python train.py --n_layer=13 --d_model=128 --n_head=2 --n_kv_head=2 --head_dim=64 --d_mlp=768 --vocab_size=1419 --activation="silu" --norm="rmsnorm" --norm_place="pre" --norm_eps=1e-06 --positions="rope" --rope_base=1020.0 --rope_fraction=0.5 --qk_norm=true --attn_scale=0.13 --bias="none" --tie_embeddings="early" --parallel_block=false --extras=["local attention windows", "a smear gate"] --init="uniform" --init_std_qkv=0.0452 --init_std_o=0.0561 --init_std_up=0.0647 --init_std_down=0.0647 --optimizer="muon_variant" --lr=0.00653 --beta1=0.95 --weight_decay=0.0 --lr_head=0.00487 --grad_clip=0.5 --warmup_steps=20 --schedule="wsd" --decay_fraction=1.0 --decay_shape="linear" --final_lr_fraction=0.02 --batch_tokens=8192 --seq_len=512 --doc_mask=true --z_loss=1e-05 --train_tokens=107700000 --steps=13147 --dataset="wikipedia_en"
Each number is 128 + 32 x the weight over its row's rms, rounded and kept within 0 to 255. Layers, rows and columns count from 0. Numbers have three digits each. The size before them is the row's rms in percent of the matrix's.

# layer 3 attention query, 128x128, rms 0.0452, rows 0-63, columns 64-127
102:062127175095113126098119147105151147126109103178174105099149108177172137103135085117122085160164098179159122146110089133139121150129136108085146090075145150133102101142137077157120099113148104
117:062116084128156127124064160158060105176098126189180175163094136155097135122125071071164121160141145088121139166087158065168128150115158139106150109096126153176167168120144098111175145155105102
104:071105099113124117153153111146100150143170210155178144165099094135104064132088077075180125115157139159134205095098107058136084156134167150150074119126191111103137115108166075117130080156080061
097:082130104086154145158180152091159100107097095167172139150108045124097157150138087082108105168121116142119116109170111081124123130120190100139118097115091086176121123152154079129151172091156131
099:112143153132084062114168117078125170173178111080097152122126151167122087100083132191115126082135143122190165118126131145083129166145109131104162158192137164087095092175092142136077100095113172
107:099105140147213099128042184147129133132110094143177164205133165134112114105130157121184133177102166097117150128055132094136146100133139132113089079090106163142093088097123202103139123140084175
097:143101136128160158197145100141134153145060176119160127115162142092172153151131165116154114099091090120132124158073119156128154086132141157101097144101149202109156150060168137077119177128106109
091:146122130169113172093123041148132139123141135139080059107126145101160150112112164172064172138108032107109099124117144142103109149120095120106152152136134124118159138157149190093129124129159179
093:047149140107068122142129132078162070093131141110166150130170046143108129097159076125131131160175135178145174143195093114132137119143149070179136119102082165162095142086100057112136112176129109
101:103129143151222088143160120052132137133117128136142175138138157154088134099070120112155100114160123095142140098120088154157095099160083125067095135161136113164116132130167036150121169106122097
101:202139145103093137185096140134119184140126146122140197132143129177150099102188060091156179113142070142119133181112147071117150169153152173165125150092099110079090093138076127171139133140120029
091:123163086162104144077157112139135106098170142078098112171140110132140179224108128141160141133125110093141180096114140173136142150102213105120103148147156185177162217126182158139159082113125171
091:118132094092165160083095098110102162087156076135098168075131092115127148111143118108128059110171113102124120111126093044119154183061104152144161130098175143205209113178121100133133140142112154
096:139050088131178146123130127120091135105141149127156138119140130143138141062147139135161193115127168042113125089162162097136117110112113115122053175137083145123144134089172147101104093100137128
087:128054080099113126128142124155108115114115142126137170095069151144164099190139163110171108094106119089087179048147115161118114175205089118180152107123153104166092107109158138146159060121136123
095:072114150126097105133103136121138106178154100159146127144117084154079108115122124136125160203056149158136112057155116059107131134099155093141189144119163139093145137145167163125131101089096116
120:128166121127142152075135147084084175125118090122104147103121116123141154127155145133031089202085137117098046151142159154119186140120138151120154109156077048192061116124105140174151125159148132
113:161123098073183128072122086097187110173179053135109173113131114093152106096152160101192096193098067149095124102124076163141095121133132133131135158124096180121118099075163120196117187096203142
107:103137128121113185101125154079187130135155108122118123080171079139135104117156102114084056150103087165093151085168095144048129120124186136125138161207098100112123077146105095200127129109155114
106:121118078124081170092088055171135106124123122120111064076166114085185143118173179113112143150085110143117133116105135179155112098155127147121133144123137146081171152108083121159115144100192082
093:031121122110089105105109170107139109121155110143161152138135103187087118096121065068121133117170161113120165189126145129166127107179135171160157136153074137204137139121130062157102050171118061
104:134110084123120124112099145122144123105180115148135114121136116143052120122163118122119128155151107173137121122156136080075105116129151081145132066110102130098148083150109098143170089170116094
082:131115145153105097171135089068106223131102157075126081085097202140143162130134160172130165139096143094155085154090110116094130093150154151126108142134110123095114143136119234089117116123147131
102:153148100088126116092189152165145082102111135156082072148079111175091075106144106116058092119173118084149139109122137107119134163146139139081159087152148152178107088175135059093141115089096203
090:100085148055120147123102094127094144106112148143176130174129115128164152094116143147146101164103099153073112147047121180216127141204114102129099136133139125084105138092192167107100129116172082
098:133119078192109130093151113122126089190154129104087118044151167133097123040129167121093079094152133128136063076123131136141115182092092126128144156114129119115119099159132128163093192141104184
100:144142131116083149200131117110169108089163137111191151130136102113090180161114148162092097107078159110094046141131155120117126143111184079129134096180140089071114105170138137124163152079117084
090:094134193072085090163097105106073134122114148101110160152126166124153172188124112099162164102180130108115133153177144095175160118115106146115160065115159137129128104085128167162060133115087110
098:136082095150145140180102131127096130127132144105176121125158114143179136137118133136113149103105166095111171160098182157148106084147139111108092128145158177140161164170175152123113145106143121
096:093134182125086219086093153106128128139069191101149147134172173158141142158184114167200143158080172155180134110160118148152137163075145135158221124130138123106121156157142126102062143093059148
092:092103112140151123109142171142161161136049149121081143098133120107118076162147111155174150108164159088103082097174147111208150213130105101088190144185114139099136122149123151133158128179152137
111:133086122139160103111080158067117124170071146120156162130134143083161101045137135101162122161155103099110163102126100094211152139154112116127106189084127160122127109116104175064127144131091164
085:135199132135105155131072068117155121081174092163113203098105085157140096132107097114167150101095175165137188162153160184076128135157138140097137125121165155121093090188137117155130171128134056
101:085163128129164127088158121113126176146109104083112138088109093177084151115132106143118074102208122147231173131106111129080123140135135152136141153104148141142096155145069148106114119089156140
099:132166129110109147077171162124132124147128081037152184078140149142118125086130061179162064138187082139088139090143172051094149104125167170126100132144141119124136107135092161118129116151142172
108:111075097103175125110169142178179140125116122136142101091138152055099155093086175088126171150128128137111155138085142130133121100145118129142210196095109159115120147125117182137103119129177151
083:091129139137038095183155065096140087104202185113127125085153095087153096118153150091071147132179143114077141114146150180104108129213116106102137155149132164105129117104122141048066135144148122
093:154112186149142104151190145107107121100164117066092095135100143205106159161123097209129074092129147088160144160138123156174103132128134109138115149124137093142110163148130170132081057085137157
094:139160112119149158114165165201081166148112102196130164080057204146153153119105143139131077149145136107103121131105102138132114164154103127157137112092141160109159124130112070141143114123105162
093:192174126126090160125122176157134145135179127124071133054098141188129146067146093088114116149095093123091161133092117095093105101139108142133103165159121127095132072112161087105152171139143120
090:116140150114130171115079161071119137149124129092128123095132187067120116101146100151098071181174104170124134178165160137159107136108166139051113168066147128142112083131139094129126146129109142
098:083131118159149102171108109126097090124162115130142117127077159146170117097113078177133086129103132156164167119145135212156081114124114121102083100113154122165117120089157074104103164100064203
097:104171141169185127149121121104149141149054135181128119166201127121158117085145159145137174164129138102133129105107093091107124175141134108116146109157086164121154136158103130116156114130138075
107:180135161072095115145065163124166119081155084118125124117146079145120155150148096142132141106134119115120184141128112167059136119145111159087126174090098142090098119098129113133131165145162075
087:141158087147120142085078162159122096183183130126098132039090139131128086055182167057151127149120172144143165153119091077088107136154116147190155116139134133147107110098130143103159118165129143
091:131094144091102101143095111135138182167127077080096148134118109161164069119105140105105155148058132120143140117130136088127141153156082142129106141063096147117104114136100063097139103159118138
097:152182113169179111081159043087108166075072106074123174139091153131085108137110151188118133158122141119148119131140159191104141152130151115131117134124139135091100110175136089139120162118191150
101:150154106142123102116095119122079067158118135109090093225090119148110175157120150139119095128100151073199137158132139111138063205177169113112123137149153078155101117154144125143158148120107135
101:062161123116160152148081145137175163132159163168127130139125129156137126134113138111123108070166162114158143101122108209112059167132088106071110109165136155075144073109145071183139095103145160
094:122115093143124165104066126179143094113159078174145128077144169119136107109079162147152170102155152112109131159133117135065062110136070187147126110147101145153089106147169143159135106189133044
096:140128100100105155142078093123084138110124146134115093126161112116127117144145185092086137083159103128160098120097163106127166077120111098139136119166086151060087145137168171127155103107079110
091:176115101104141113156149166071121123145119101079120114177121142176100145076159119141101126111148189129159137163142121163138131092164157172042105213136152062154132133104081124112124139085151141
094:150076183136155101087132138141148149139125142095117113122130120160131090092137157161148091070161109126181158094148112133126109092133121141168108117173141041137112058144163161108101145166118149
089:091180128207082087159119127082091074156103109129107201111093122110137155130175188132147092141092112055113100112126145097173159150162070144175094088114221115172121113091131106086160098167126097
082:135118132170213143045108097118108152203155132095121130153154113152117132140124119127105126155108133103119215099127076107149138096097145170123118110064123140126133055130101142124156135140133179
077:146075203149091139138097133145125135106178042129120107177118139093139098077131158127110127141176143133090096172159220125155109155105118157124098103156076129086126145180078088119102051093183124
096:166131069145119138128129117124092154105098160176135153140159164133112108140134127062159133201161133126075071202098154122117113143084161093115056148174148150118120141169147129204159163155159111
088:173206129140110166085133096022165153140132159136120108100089119160097080138135099145166131164143097146147175171155100166129127153117184126093101153116122121143101102147079125127203151129115122
080:123107145151112090154097104120143119072160113122097182116071098179105198151101153084185150134157143084127099156182153131114118153138135173162121138106114125091063111132111166164088109135162129
099:126093132104123158129135140117132097112137123157148130073180146170114095145101103099070161201140162136110139088147176125145135075108134114074129200163131188103176155134141196093073133120146137
095:118153153113094066095174124109146125184179104131141120105162160098094092135106129142152124229128143110026195077118196152175079108104123111137164126174155081152116111105080179081141122120140123
094:129109175136197116162159155116170103165129143184134128168151152175161090101087113151112119154092194158157121151045132136108110092147096099098103109133143056162152111066158141133150092146082155
086:101130128116097171137135085115153146095134149103136124122127131130139176144119186098114136103102166146132099154094137147075111092133157138112112044172097146121132113053090081112157071102090117
091:096115117102084097142169131093183086129159099035170143111089127159141124138101170163123135133098133129091108163140149165068087090141137120104044079140168117148120152135148143101164141054174119
# layer 3 attention key, 128x128, rms 0.0453, rows 0-63, columns 64-127
107:131134116166119086108172159111205076171128130096091087173118094146093101139122129098148062121126134164119102092134114144134163125124104088115168167126159168160152091162136100074117135138169199
111:106099107140068145125234109159185129115158122085101118120175101121124116091098154159090078094127142139164115099118108148075131184119122073074156079109132097093117087137107168182119159088158093
093:126137121101080158086114124108157059107120027078136096179119107175154131135111159105101089128079119065168079164133110173135134098126211117097160114141159165157134129175150138150137148066165158
092:119194152192151111122099108107083125060131091118153096069143114153145166138135154110132146141107148104114081131123131163082128104148161103167141147156139074136106116175107044131125119103169184
082:165117106173183145129117102101116108152086137129103136143175147119101123143109107133121114202118159135136108105079123171127146090106079066115108187061103221153122186171162170119066216182130148
097:081045082152091108154134142088155110153186121116130185131124124109097125122130191175104115170127145159101164110167090140116109112104124105094155100120133178143158095090136117143081137142147107
096:110140104112114179138070168168123113124114137154123137123134118139129165116134114103103160101102182160211099112152119091171110143096101156114117104104163200126209122100155151139123112148132115
107:144091110097132156100112130158096107121107120166125120129149087118120147129138121115171143135142151132128135166127110097171149108075075111140099162073063239154189195097153155158124082165113147
100:142129179099091129168131102063102093136110134185125117094089101145141178158124116066138126117108151155113107103179133138114142119155165055164131106133110096122077079144110119164110137112184172
106:146174181116220098119146121104161119163099056165123166075132158102155152145047088127178125167117113099129101135106136141142148166133089188142159186129172128149196174123084076134134186135117171
109:113164133147150153139095127125127087104131106141152135141120147104122165158139067087099111175121145099149174133148184141106084069114096102089164122203158137113133147104191094162144100177133116
093:100165100141111069140173144156101134122122127056163122108172157107061097113141100115128213121130110142163132126129172096076134181066078170153087153105164187138175106141136128122121107133137172
097:111125161102136137066127171113089070086121094117145116111200128163102115119097102143163115063104077120185107154095137133141143070094132165157137172128101129113122091146120156114061153193117139
103:138132153101149105120126123096082155203088094136148184074074118104144113115148095128125195210122160147104097123049164114133149111141127192166117199086111125101124109122126082119158150098103118
094:069154098161130082138131102148163150082155173052149068087143134154142153124119169146071072136128124141132142106109149181065139106168068134125098188161150118108093098133123154182105158140120094
098:137152062111062107100118075135164166065108130078196168141109125119124153101152136151125115124154104101159103179088077125123125089060093073124122135124128129121129141130138136106118127135080100
110:173213135126177057141140149124207091163105057130152117048155152105143159139088108057145109157143098123169185079099124156118078084126116193080130143111157130109176145119121121170146114114166180
112:137171158141151104097099102139053098122135086103182099113100130144105154076140122110134164115102143132072104122130166082107151119112167122161160175137128139169074099125138027100113107123131126
109:110206170138168108100148118103121184136126023167128143051137137104149085167100085105091132129135094161162148052078135147106143126120153164100151183115133099088102130105109082138129108103153204
087:143126153117108148131075145134054128130102127209139125175080153108146114148176143079144152130151141076137154167111148103170061164132142152133107191103117142130092095158151084124174121099108063
107:128153155165090151134148148081118127131091070075151129103147152137122150102115166165114108080135159140092151141159131177081128113147153124111116096188125087130037107149062126124127103103164159
109:187174113150115129073073147099101152096151099102156098071150088101141115084116114114071092132115113132100101130075138133149128090140126092139161110088113126109072103118171057169119177149150181
090:139094150135132116172096135140153086161140146150133114177140083133113104111158117133122149132142131110133185141126150100133141091108132114142113146152145255144161179127142151155128132126083060
098:138142105096119092146178118132109094141110143127093072091127160091148155121106159128127151105105057089134106134099102158107141134145123077142151211188170116110096100186073074123144145094159163
098:061124108083117109186116122103177184153160164063089092164128150119128176081132130200142092169111103118103117152137077170118131137113111155130118136100143115059132120110159196103119136090144128
093:190177204144134166131144117089086191086142186113130146081124138182125142033139145144169175180064191070121090136084135157103155165076094102115116166141119082117091146149110169106099157120092145
102:130116136135143147131171145124176137095112130187164100097106094123125169208116137144108130162082182128120123191077163157152133087086140149141147100145118172112167103112142130116124156143183211
087:100148086097146114104121176150086170155130122160165162152150093106162098155168086095134105072108120070137162164140154156166102085137084061070143175118126141140099135123120150083156106114077064
102:139099100151171089062161128163125167161133122213157148115120074142136146129124143152143125139148146156136192171130115170180130164169104159161149195124149157125082092188158155075185116136106133
103:046147103146150116106187059132099160152131092102078072127150120168126099179150141129132087214075117166164100099138087131113107099115160086170138172057186167062150102142098120159149131173191125
100:133129119150240163183088145119093114134106131077083153095126128136106107124090166116114153115129135135079114115131187129101208132114155109101106181150157127104152131163148079157092189149136119
098:132124097140086183177162125086119147149155194112108074082138139137102156093140158120096102157110084162102195086090144067192095118134101097168087146132131123190146133107145116142088115078118108
094:119088146142088139104147084154161124081166062110098152191146111149154095109116102139141090131127086202164125181163112143159089137152071118087177115134086188104155129137159167153101088103112102
093:120070076137060134155113135119182095134100079158165144143106116178062135117133125115150123176147128075128124142182069165158099124105142149141109156175137162170158120179175129121110093117089110
087:148158164122152102117115160095085115146132111150074135073183117102131132102121106176108081165134182101192194109121160062166117156053054152081123118153138099154120088077124135125089108177112175
108:160113084120105164135216089100135111140158140127112112117069190158089139088135143103135163174130081123107128117126159156095142095140166138138113099112116162092137158141125184127096118112084100
089:129178179081087161219126134097077188166116130104112075105103167092157184078150114109107168104110171121171141122121150113099164116145115146108101170094063107097104105151124171132112147071120144
097:172136129141166145111107161141142070109147104120184151090129124191096100109072109127170135159223153115095170155082146083140121119130162162096092118146151088140136108090173125109097060138122179
101:141137112124160105120123109106134082174092114117095137137147144098174123127134155147110101111129085133147157133150123172084160166105130171118159129173140118167119096094096099154123123122174132
095:127145143086136142141141127136124080128093168147145126162101132156131131126116093137130158155132138156089163130101104092095119134100089108211096155172057083135168093141163072116087089164152089
101:132213116081178160102128125093082171144156116180090127128199116115123168146097122145176144116123072137085122144139111105169156171131182137099124154179134103114120148094135095188121109105055143
093:089126115082078141209123145103159124128182154189132149149153133123130125144117108092155099144171088138143169084099098113132110096156058193098103161134126203153143191105147073134132127091066139
090:122126137120181134164144113100160140154091118173102135135105116130143173127144116074141113219141158140091118127142110132098112107131127085092149164056161132175133129151038196080159150123118138
104:115128149107149129172072096126084128152134146108093111138150110162132131156136127130109158136072140144148055147190155120142107086161174154201116070189085097164153176124166065177104131174153150
104:160107140107094144123119094118157159097156136094167166097120139115150114104102112112047095137072096154140133119114126160133179132146126181137169101159157135082056102156157137155152158096125093
097:119164143141082129145072116128150132124097118030177159113139168116133115129121172072107158146150138189159157092135137104075142069118083213141110133127148175151113140161097122141130163131099170
104:194134074201160159165138142155117035162149105119137136160133115186102104164087133098196113146141117163109171112116173088186128123158120072139105122102144164154165124141179108130180156113162123
089:159157123133091130135165163133146088146141181132147101121111110122121103108149214070142171123101119140096090112136077127110076152161144169074147064193146088139140091153068149133169128090090146
103:129140135142173153091108152097093134138137068212149175107142104075128111157149128138159176210105191188110133131112094151105114129139132145073103187147088139157133098110191111104109160127129105
106:151146177100104127111095094162139103063121058155106176118130106138143099110149107130167093127142128126124112131140140099194173082117174176132110112194082151109091176107146167163107102138081106
106:094110142098075101154137102202096135213132193112052140173117136158105080141154137089178090081140077134103176097128127095144115117123121141125066127071097123071112120093149149065167148128146154
087:173119123121167118127133138089103108188082105127131120108121167151071108089086091146086173139152141119093123163095163099207134046195116124076142115160140052136123160161193106137132131129092142
095:129111209119187074125086090147120163155119148142149174100168140084120168087087142086111079126113141204140078089098122156121160125154098113135156137105184083094142116133124094161154172108103135
098:168167152104153124110103140122131132054086189114191154142147124120106166089068122143122134085152092136101087204064163105139106140126088094128166132069095171184138113168172143164102097123082105
099:074051145163161115162093147117153194069117102154118160114099130132122089103078134142097130106114118082180079117154113153184134117091170126169106074146099138133132158090121116137101084150169126
091:152111140126126139124103115061136201106102113029076104074135116075138139081098161175098159116150182097089125135166105153135103109165125157119139093170118133125073067110074167142105095071157147
087:189130150147102136143193164075142111099145116171120142137109088121159103188116143128156117114113120078083104147200084142108147150116112160126088131155119156107073096142158104139142152166183099
093:174164183129187120118092173114115165111059053169141116192131088171124139104124094118138144107117070095078097149139164093122143076145125108131123106136170134136175107121172088186110144172185145
093:101110138146090145183123097125110091155141147120186120068122101176066121136175168098137153111137139150144133106186086116124056129139075099161089105129120145109180131144106085140145102159143129
114:061142097164120104140186127174134194127115130088091114144151132190152095078056112128113143151136106069174142187136109114164150095086158120134086188130123058089093126086097139112125101124143054
096:157097155100212101083176114141143206101113117082132122150187182170085135072064125129142106150220146120145093176122075128061133109189073136112158101082115119130130093134164163144111133133103099
101:152201168160148112156132116108106087148138039199139108143146206119125148168087117143151138158128136132130098136123102128143093129156173115094163088139143088128149162082140064149072155140136122
091:106139125151161117119104161129067122183066086160116080125165134088121123177121139137170116180119121177110125118126128153127127150162120037111114115104133157133163144131082123164180083079191135
100:149155151081087117130145130129162162127115172154144173130095150111129186176117100155080121132130153090123093090100131136134156132108133143117125173178130122120084117164177094117126140053043154
# layer 3 attention value, 128x128, rms 0.0452, rows 0-42, columns 64-127
099:087117159152159110082093141116168142056138109162161145101166149112127158118082133146087137111116090120115151151142132144124096134127091105052126087148176139152149072150122064101145138093126097
101:151166113150117100079120156127155107137137116106126141169144210158108086101110096093111165075139104164107124164126142130200118156160101132120151149178201114160113194130124122172122100091104127
098:121095114131170129154196100157102084119149145134135084168101110138115095168196186112150108117156112160093139121156111178116133128196138085119109065165082123132115235165162156113165062111159159
096:107105174181109090118102139193113145136148146110181129076170110127114101137123123094132128185129152137112175111067142125100156100151141126166121135102150174077116186170149173097169121166131173
101:097134139107144132146137126160120096101147113138132105144168116139093164126149144096134174145157150106120106138080091164137101135150100103049060125195171119127105098126088097097148123163140137
089:140110085103122181136079084142151114064110114133119112168146135108090141152132182133179122067118186144137173116088131083120118121086153123194094125128161154106128152141116124076121129099068181
084:130174116159115102094133136094097126109131089141197127102060087155169116141106133154185146138084135145108125151148157106132106065115156201126135140114120092122168145183151133168204127134109139
099:075191112129164078108103104213096117122184142198122142122124116178133173185155077115138133125129137166111188154160114132114081123100119165047081163118191141109160092136071103110144122135063140
089:075119124168150173129173151103149128113138108098118111099154139132113114068087083124100150160162083126114119141117107088115148138099141143063029096090174131149223100150077153116090187121081079
095:138137144127115128092151149104158123159119082125120110073116115146074146126123165143159143113125143134142145130098095139127156106107101086122092112034067159150091191086172155112146118130129125
105:156176144145156125121190143187077146163113140130125198121116162153108158125095139110135212133131103086134121151119166126109110133115075069195141156098129096134110087152116134101130102133121151
095:111164126146139110122176139064154068108171129135119110151196145122154124104155074143103115144116124116134135152129084119136091152202134147136116141124079157150192162110101126079103125059159119
093:138139115110078122156111066091140144077174143162146111122116121084183194137154096074096150092156197105103096086122117188117106114142158108110120150166146150073089144132067086143125080185130162
091:075219164136125152176132182116103149108133069134109113145115147194092108102172149155140098177124120165202135109104079150152086153096086093143079135158083138114109100114140144075172119082124144
097:111117084114130085122142107100107120146125155182135131159137152112137102120127151108098131109061121074151163106119130158143110176173146153189130170133068097088101082151138208114139046134178137
095:105149118109120134134090109196146180133095109138133137119094084156165071153121177110081110095093192115215179088134177118082080102119100175088155108118095126160133116134149187115150135100119098
093:070134118126063175129097091159095111110051168161133150140167120149110152162185127059104156115098143107107081118137169140099128199161099118117190101154150075076123120120150097072094072145175119
077:144091092085109103115140099137202123084169109099088124142103083132148105144151098082111113135150148146127080096170147119134103122082168155139119196124121162098088086115098149147137129134124096
102:173171069085120120073115115146132114126089151145133146137158075129109161089060128159104141132113101188145114046082183088137122189138058139115116108165118136171123171118144133130103143190126111
103:174095164097138131170140086126131160106099141111148143168089177091134149129115176096100133103180093120152129151085088092149054055150107144090117111105128134161145143113144147149148135123104209
109:131148158104120100108120117142133159107122087121131145130157109126147124164133165134106080143070160167171164114175085151128141125123119157126100075153135119185099139110131144117110107120127116
102:124056062180124117070128133141169142085171124111114170139140145149106129091174089079137151128094175148153128121134141097171149129096132067101136142204110086124093143075083126132128117116131130
095:147155140169144136100087090108121195097129101139096162086173160130145210123168143174129116152100171071098083091166145143104094135125099073119114074107110082142103105173149176192155160082116108
095:134151146109181183159099114178155129134130118143181118137124070096080110134146135080132109080126179097141150126147132074097156086074169121129114164090182041096085103109129106137105150169118155
093:114110094146143160139105177117117087142087106150139133082095165141200068098174109163143162142107161124152105206158173115170118139129160120219141162139132149178162083101064111152132114172120103
087:106153097103101154073144091156176049097165164145094114085141100138114132127126065114114123193103165146107000104111146129138113130114167161165066138123087125113135099155097109180056159144155083
098:112129107080070068146154158099157103172106132128109063176108126094179094101074108165083142141119108156147131107161153166171133125102142134160127161137127170129085133098111177098163103141161043
094:121099165186115103075085183145131146107116139217162134104137135127127126106141117068143159150151179154139181134126138114138126052087112132070113127090115099091110130145096118160155104163125094
092:133087099116137142116120118142121084151106136162126195092083142089114146131123119085065183110197119123119183107097144122150122184113176125153170160075194096092179140116173087061199133134152099
101:146100101072095160099138113143174177106156158090102105068106184096148115084124145108039101090130119106173106102111144109119169207145176141142144086123100026093105129118129128126081125095126074
090:152121136067130109117133107153133156147071143121110188131128185114090164126070081130084148106081081116099122167112133076159160191101120095186178104110152115126101140132121129050081180097129177
099:158134165159166118101187174106153111174133107119096093131109104140125091218136178128145117168109153091124073141210143123126118091130087180171141136154119145172119173111151153101170088102098068
091:104119140146155120208067111124100127108149126097185203149181098169095101122125092107123108130093094129135170146115138127126099099143162093150079110109139214152119130133116074134102168204160176
100:104204094130153092184134107176147126129113117126104076161136083141141144199092133116159104130136109209139156088113142066118121079143148171149164112099049163145111133116106146085075095145165145
097:086180103123170150169106150115110152120068095071153130147091109109102124117180100079136118113132078122127102146112078156180156107069145119144124186154124152162121106095151126105129183154141095
094:082134174151157145117129142162112057110105121116150119124096111167089067127162094145118161050132155145094064190167168124148111105110103099159063132121104174126146201134097127145117178110115120
093:120158172145157089188127147124186095166128082132149173168170132194131110198101121131101147110123117103092176166161150118141137154169187105178142060104156131170108083184116141129101125121121143
096:155123078078102089115160102077098160151134082204157191123097152128086145134115143062134131095080101159099095213126102133144128191137150125143156180129183147166185105136095086101104114124103147
099:184116164135114119111143141117105162128096129139147098073157109082108115112079114083113117108155139079085176074078168114106120143145200160143118081081134070074146176230137132142076122152131122
107:127139083165127138151087191146102129160144101130169117133150102141150085133119119134137068091103121170135167172171115083138143111142132140122140151167180145160089071124105201124113039182192096
090:152124153180136095089167115072092096130147109140121128154138118109114153153127117081122150170175103105068126167143105152160110104135162132098106147164143169171143098120120158049102094154163146
100:138145144154130143061100130093154134086119103109140160100165041135167129152150094126129121146149107142130096109127110083120119147146177209143155138148163118134166098115130082109127102184158125
079:168095176110162076124179123128103119164095138155122099149131133150098114109172154134154161138099069125110102170149078153135157068120112123150156168144050174186073101107115156135154131148146115
# layer 3 attention output (transposed), 128x128, rms 0.0562, rows 0-42, columns 64-127
102:152105139128162164155117096139138169105131106095196107139059112140135120130101119090161138138139063136149064128123157114090168106129140137129116156158078127162157162144114139119151147136156111
101:101154155092148168138136092115121168109128112102122144136082128141092092178162135154164136145194214107095105116084119148062198197090134119109143101103147117068163116182083134118133117148165143
097:093148108122135142145101152128130146161101154098091110061138145118076152147113113104148154155154150112163133094105084100158128124059119170112134093157123136142128082102035144118116187146132173
099:129181124116118127038039125151177123150130120130143132128103111123134179099168126097100109160145115190157116131090166131164152104081091098052161148149160130119163122135117088136092133107091144
097:137154125156125164112102110121121184151133147091076156123105153119131165124208116129177113057138134139151114064115127103098114075083127103164155091120066148125103135120112149112121121059067160
090:134132162067125134149184146171132125195051161175158151129123096167121137113167111096122167147087135132093129120145166141137149075121127074094108099146104164122152177181105127115148134077167189
088:085161088104091141184125174111167096109131108118056149160162107144110104085141136135017089124123107161120131108121092110137124151143137122166148078113158195175141081158090086101047105141136131
097:099090163120113147080197120095105074142109145044140159130106145101136112095106123132109084168171125137133092112125128104126137124101196076104157110115150151159140130122167161125083135105168147
090:168106095173147092090168133089189120116103057125149183167066155160156135170103140168154044073181138125122177136128149182127126101136181115148140169172105113150125123102158123110139131087152071
093:129128134090113089145105132114123128126140123158194101120168080133168148070147085071152125162141108145114145103072202094148119080141094137124163121162196097083108126102163038102198122150141144
111:126147136125139187093084142119123157114121158072124163177110145141134170105168156132148100189100154136115124120089123128168109082064135126106080188134121094089108142116165093197107140133141128
090:140085132154112147128141173104122155190157074119110096138078077154122080176063107172139150121116068155162122148161138147122162088134152159124163093125139157115152095108117137134172152151139165
089:099119106112169150125154157140076143154065110141099135115123168087111134115132082150146148147134077140133166077140152146151106125123128146077145103114113166183151218109137201195120141071113157
093:172110149078122056083166122105140156139080153105160102161100147143178119072121148073130103142165153106117145157104148049117175052122126169146130200073152094100082148115106099118128123132090168
100:173129132142125139143126156164137171104129157115074136101170148133087120177103093144094131202099104160106102175116099114064150080133094150105139145101123113114127066138110133138091173170152133
101:142106142102124145140186102129134124154144136152110098136171106149090231146117098145086091186075151091117107147157132190150090096113195095115087095155140164109147102098122097153070116122130106
096:104078138145123154172137129212119124114144112095139082110031113156104143172068129106094132125122129098133185155124131103119077067118128168130088128076122162106108147150110166144168134095111150
071:129085143129150208187140141156094058129136133174152095122088107084134170131155114171145116113090126133136136088200139132106168141126087081092127057130147143166165150150077153078171127103178161
108:100124154117110165158117148124151138090144130084156141141124133198124143185155143130108162088093144089110167159152094204104186130152185156116141055176120133129145135142115168189130056117137144
112:129214143143132166097165135127107175142100114178133165090176142152085131111112062154191121145132155151083120123081140160098173159094177113121134147135093109121101132107077110103130159115149157
111:129108118145080086120177102111129073138145131085169123160135163130126156110106106071178083128129116118124134118149152126157146101123122140107130172142161154188116134104182147141141164126122041
101:179125170104129133238137105122074119114107193165176082143151166111129115177102192161182118082158121144099052081108125148151126147152143137131105101119157130151168184177141104128162129108103149
097:121115114137147176111144181118131165128109122123138090157084143107167113180116134144047099140169071161165158161157131115167122083188087153139079160112130140164106153096138100145137176201142095
096:101118117126088141134134116161094070115129157152152175110129164119133129097131093127133132157100178186074129121099134138223080123136097112122145143068083185115122224108176100132090048116167131
095:159089119115106125204139163091136104161165148145102113201138088106077072147131146114083114185146080124109107100147146120148112161150092074118134144126153111136116107114187097087099107159108107
090:145088094160123162122109146142115138128153077128117136167092101115203155194104136156090099063115126171139151100111127155112107143159096101111131111089166150174120105121177158086190114083179086
096:152080165150151122143116107134125145106125131114113112125159127094112148113186155161167122143143073036130114157170142110129185171157066130136169114181136070125146054134130123114134124117120072
088:129133141074121135194110084146119127109139114152134111132142069120133143105158134148106090113181098189091117103091140090180116142134120112144136150150122186159110213121203080134093152129109134
092:099156139123106124098128137130071159111158098142097138201138158181110116134150146132138157112102098134139110145133157049141091105117143083113161083185128130162111153132111146161106060034135138
113:158152144149155143128125121158115145085115081163126111104091136133155143212050081118204175133125103164070102191098161130072082124148096157143120134076114149115159126161117139139165177114185095
089:153140108170121170153140153142095145136137121094209074122084168137154136108134202150154118143114103134122101140103142166101093097104193119128103148105088095088132098150146089186184092145178096
101:109129107134097097097089101037167074141171110160087084114131076163150142103141099175107111128149135100133157053109172096170098160146098147076145107133152200105171101099137088108060097161133117
098:098139136137079091090149126143129089120114147073143122140123149174092143096161105067093134106141154196138126077112131136100134107047160073086144201172144099151125178127161195110139091135108139
108:142093196112095098106201130145139133151123171096128171056109112173159133073095060091068155152101118112111112128138108127139128127108135145122129114160133112136185062101121158133117131100156125
101:130063096073113102146174132169145131159161108135154173113161148134123146040132147139085097146132192133208162074135113091110082115081101108145139108119125089155086092116113083104158069066112129
094:120126091144120119106129158088151108102155144090155113116125094122101147109166102106087127163211148123104127083066155089160140159147156111078155103166158165123142161095092134086160087215176140
094:112102150161144154070142104152111092156168177048161077106090128148108112121154083051169122166165149165109074089114115121157119104100109126094130200119105138075161152092138176119091126143169060
094:155162125128101109134154170144164075119113129035100132171109115194107049131073092169129124116112146157123162131083152056075136128109172114126154131125096141141121141133115180117141101101152101
099:091155138132138192154064104189135140122147100154110164157100100148122163163127123164143143148101139201140121196111137182168107081127131146143187095163085154091140210117101116152114152070143142
114:132079170107082095202169090108160097170156148104075103134101100133092064091128091154097142148130157094093121086127129118170124140148102092153126132074095115086194112142150128121055170117115078
088:131080075098120110183078149094148141130162078090132093123159139144118088109130097181114126108107131159200136086129148140114129144140138183130167122187122109163151146179112141103104135094092145
101:103115097178068134184129148124146087137171078165103161167089160199109116158097110155094118077107129153109164107154127212122139130152134135093161091106128199149166137117129150139111114108092164
078:145170136123089120184102153135151101115113159132096120112144132131172156105138073142123073137132159140161120146139070130118210173089115157142067149164164062132164109071130084092134144182111102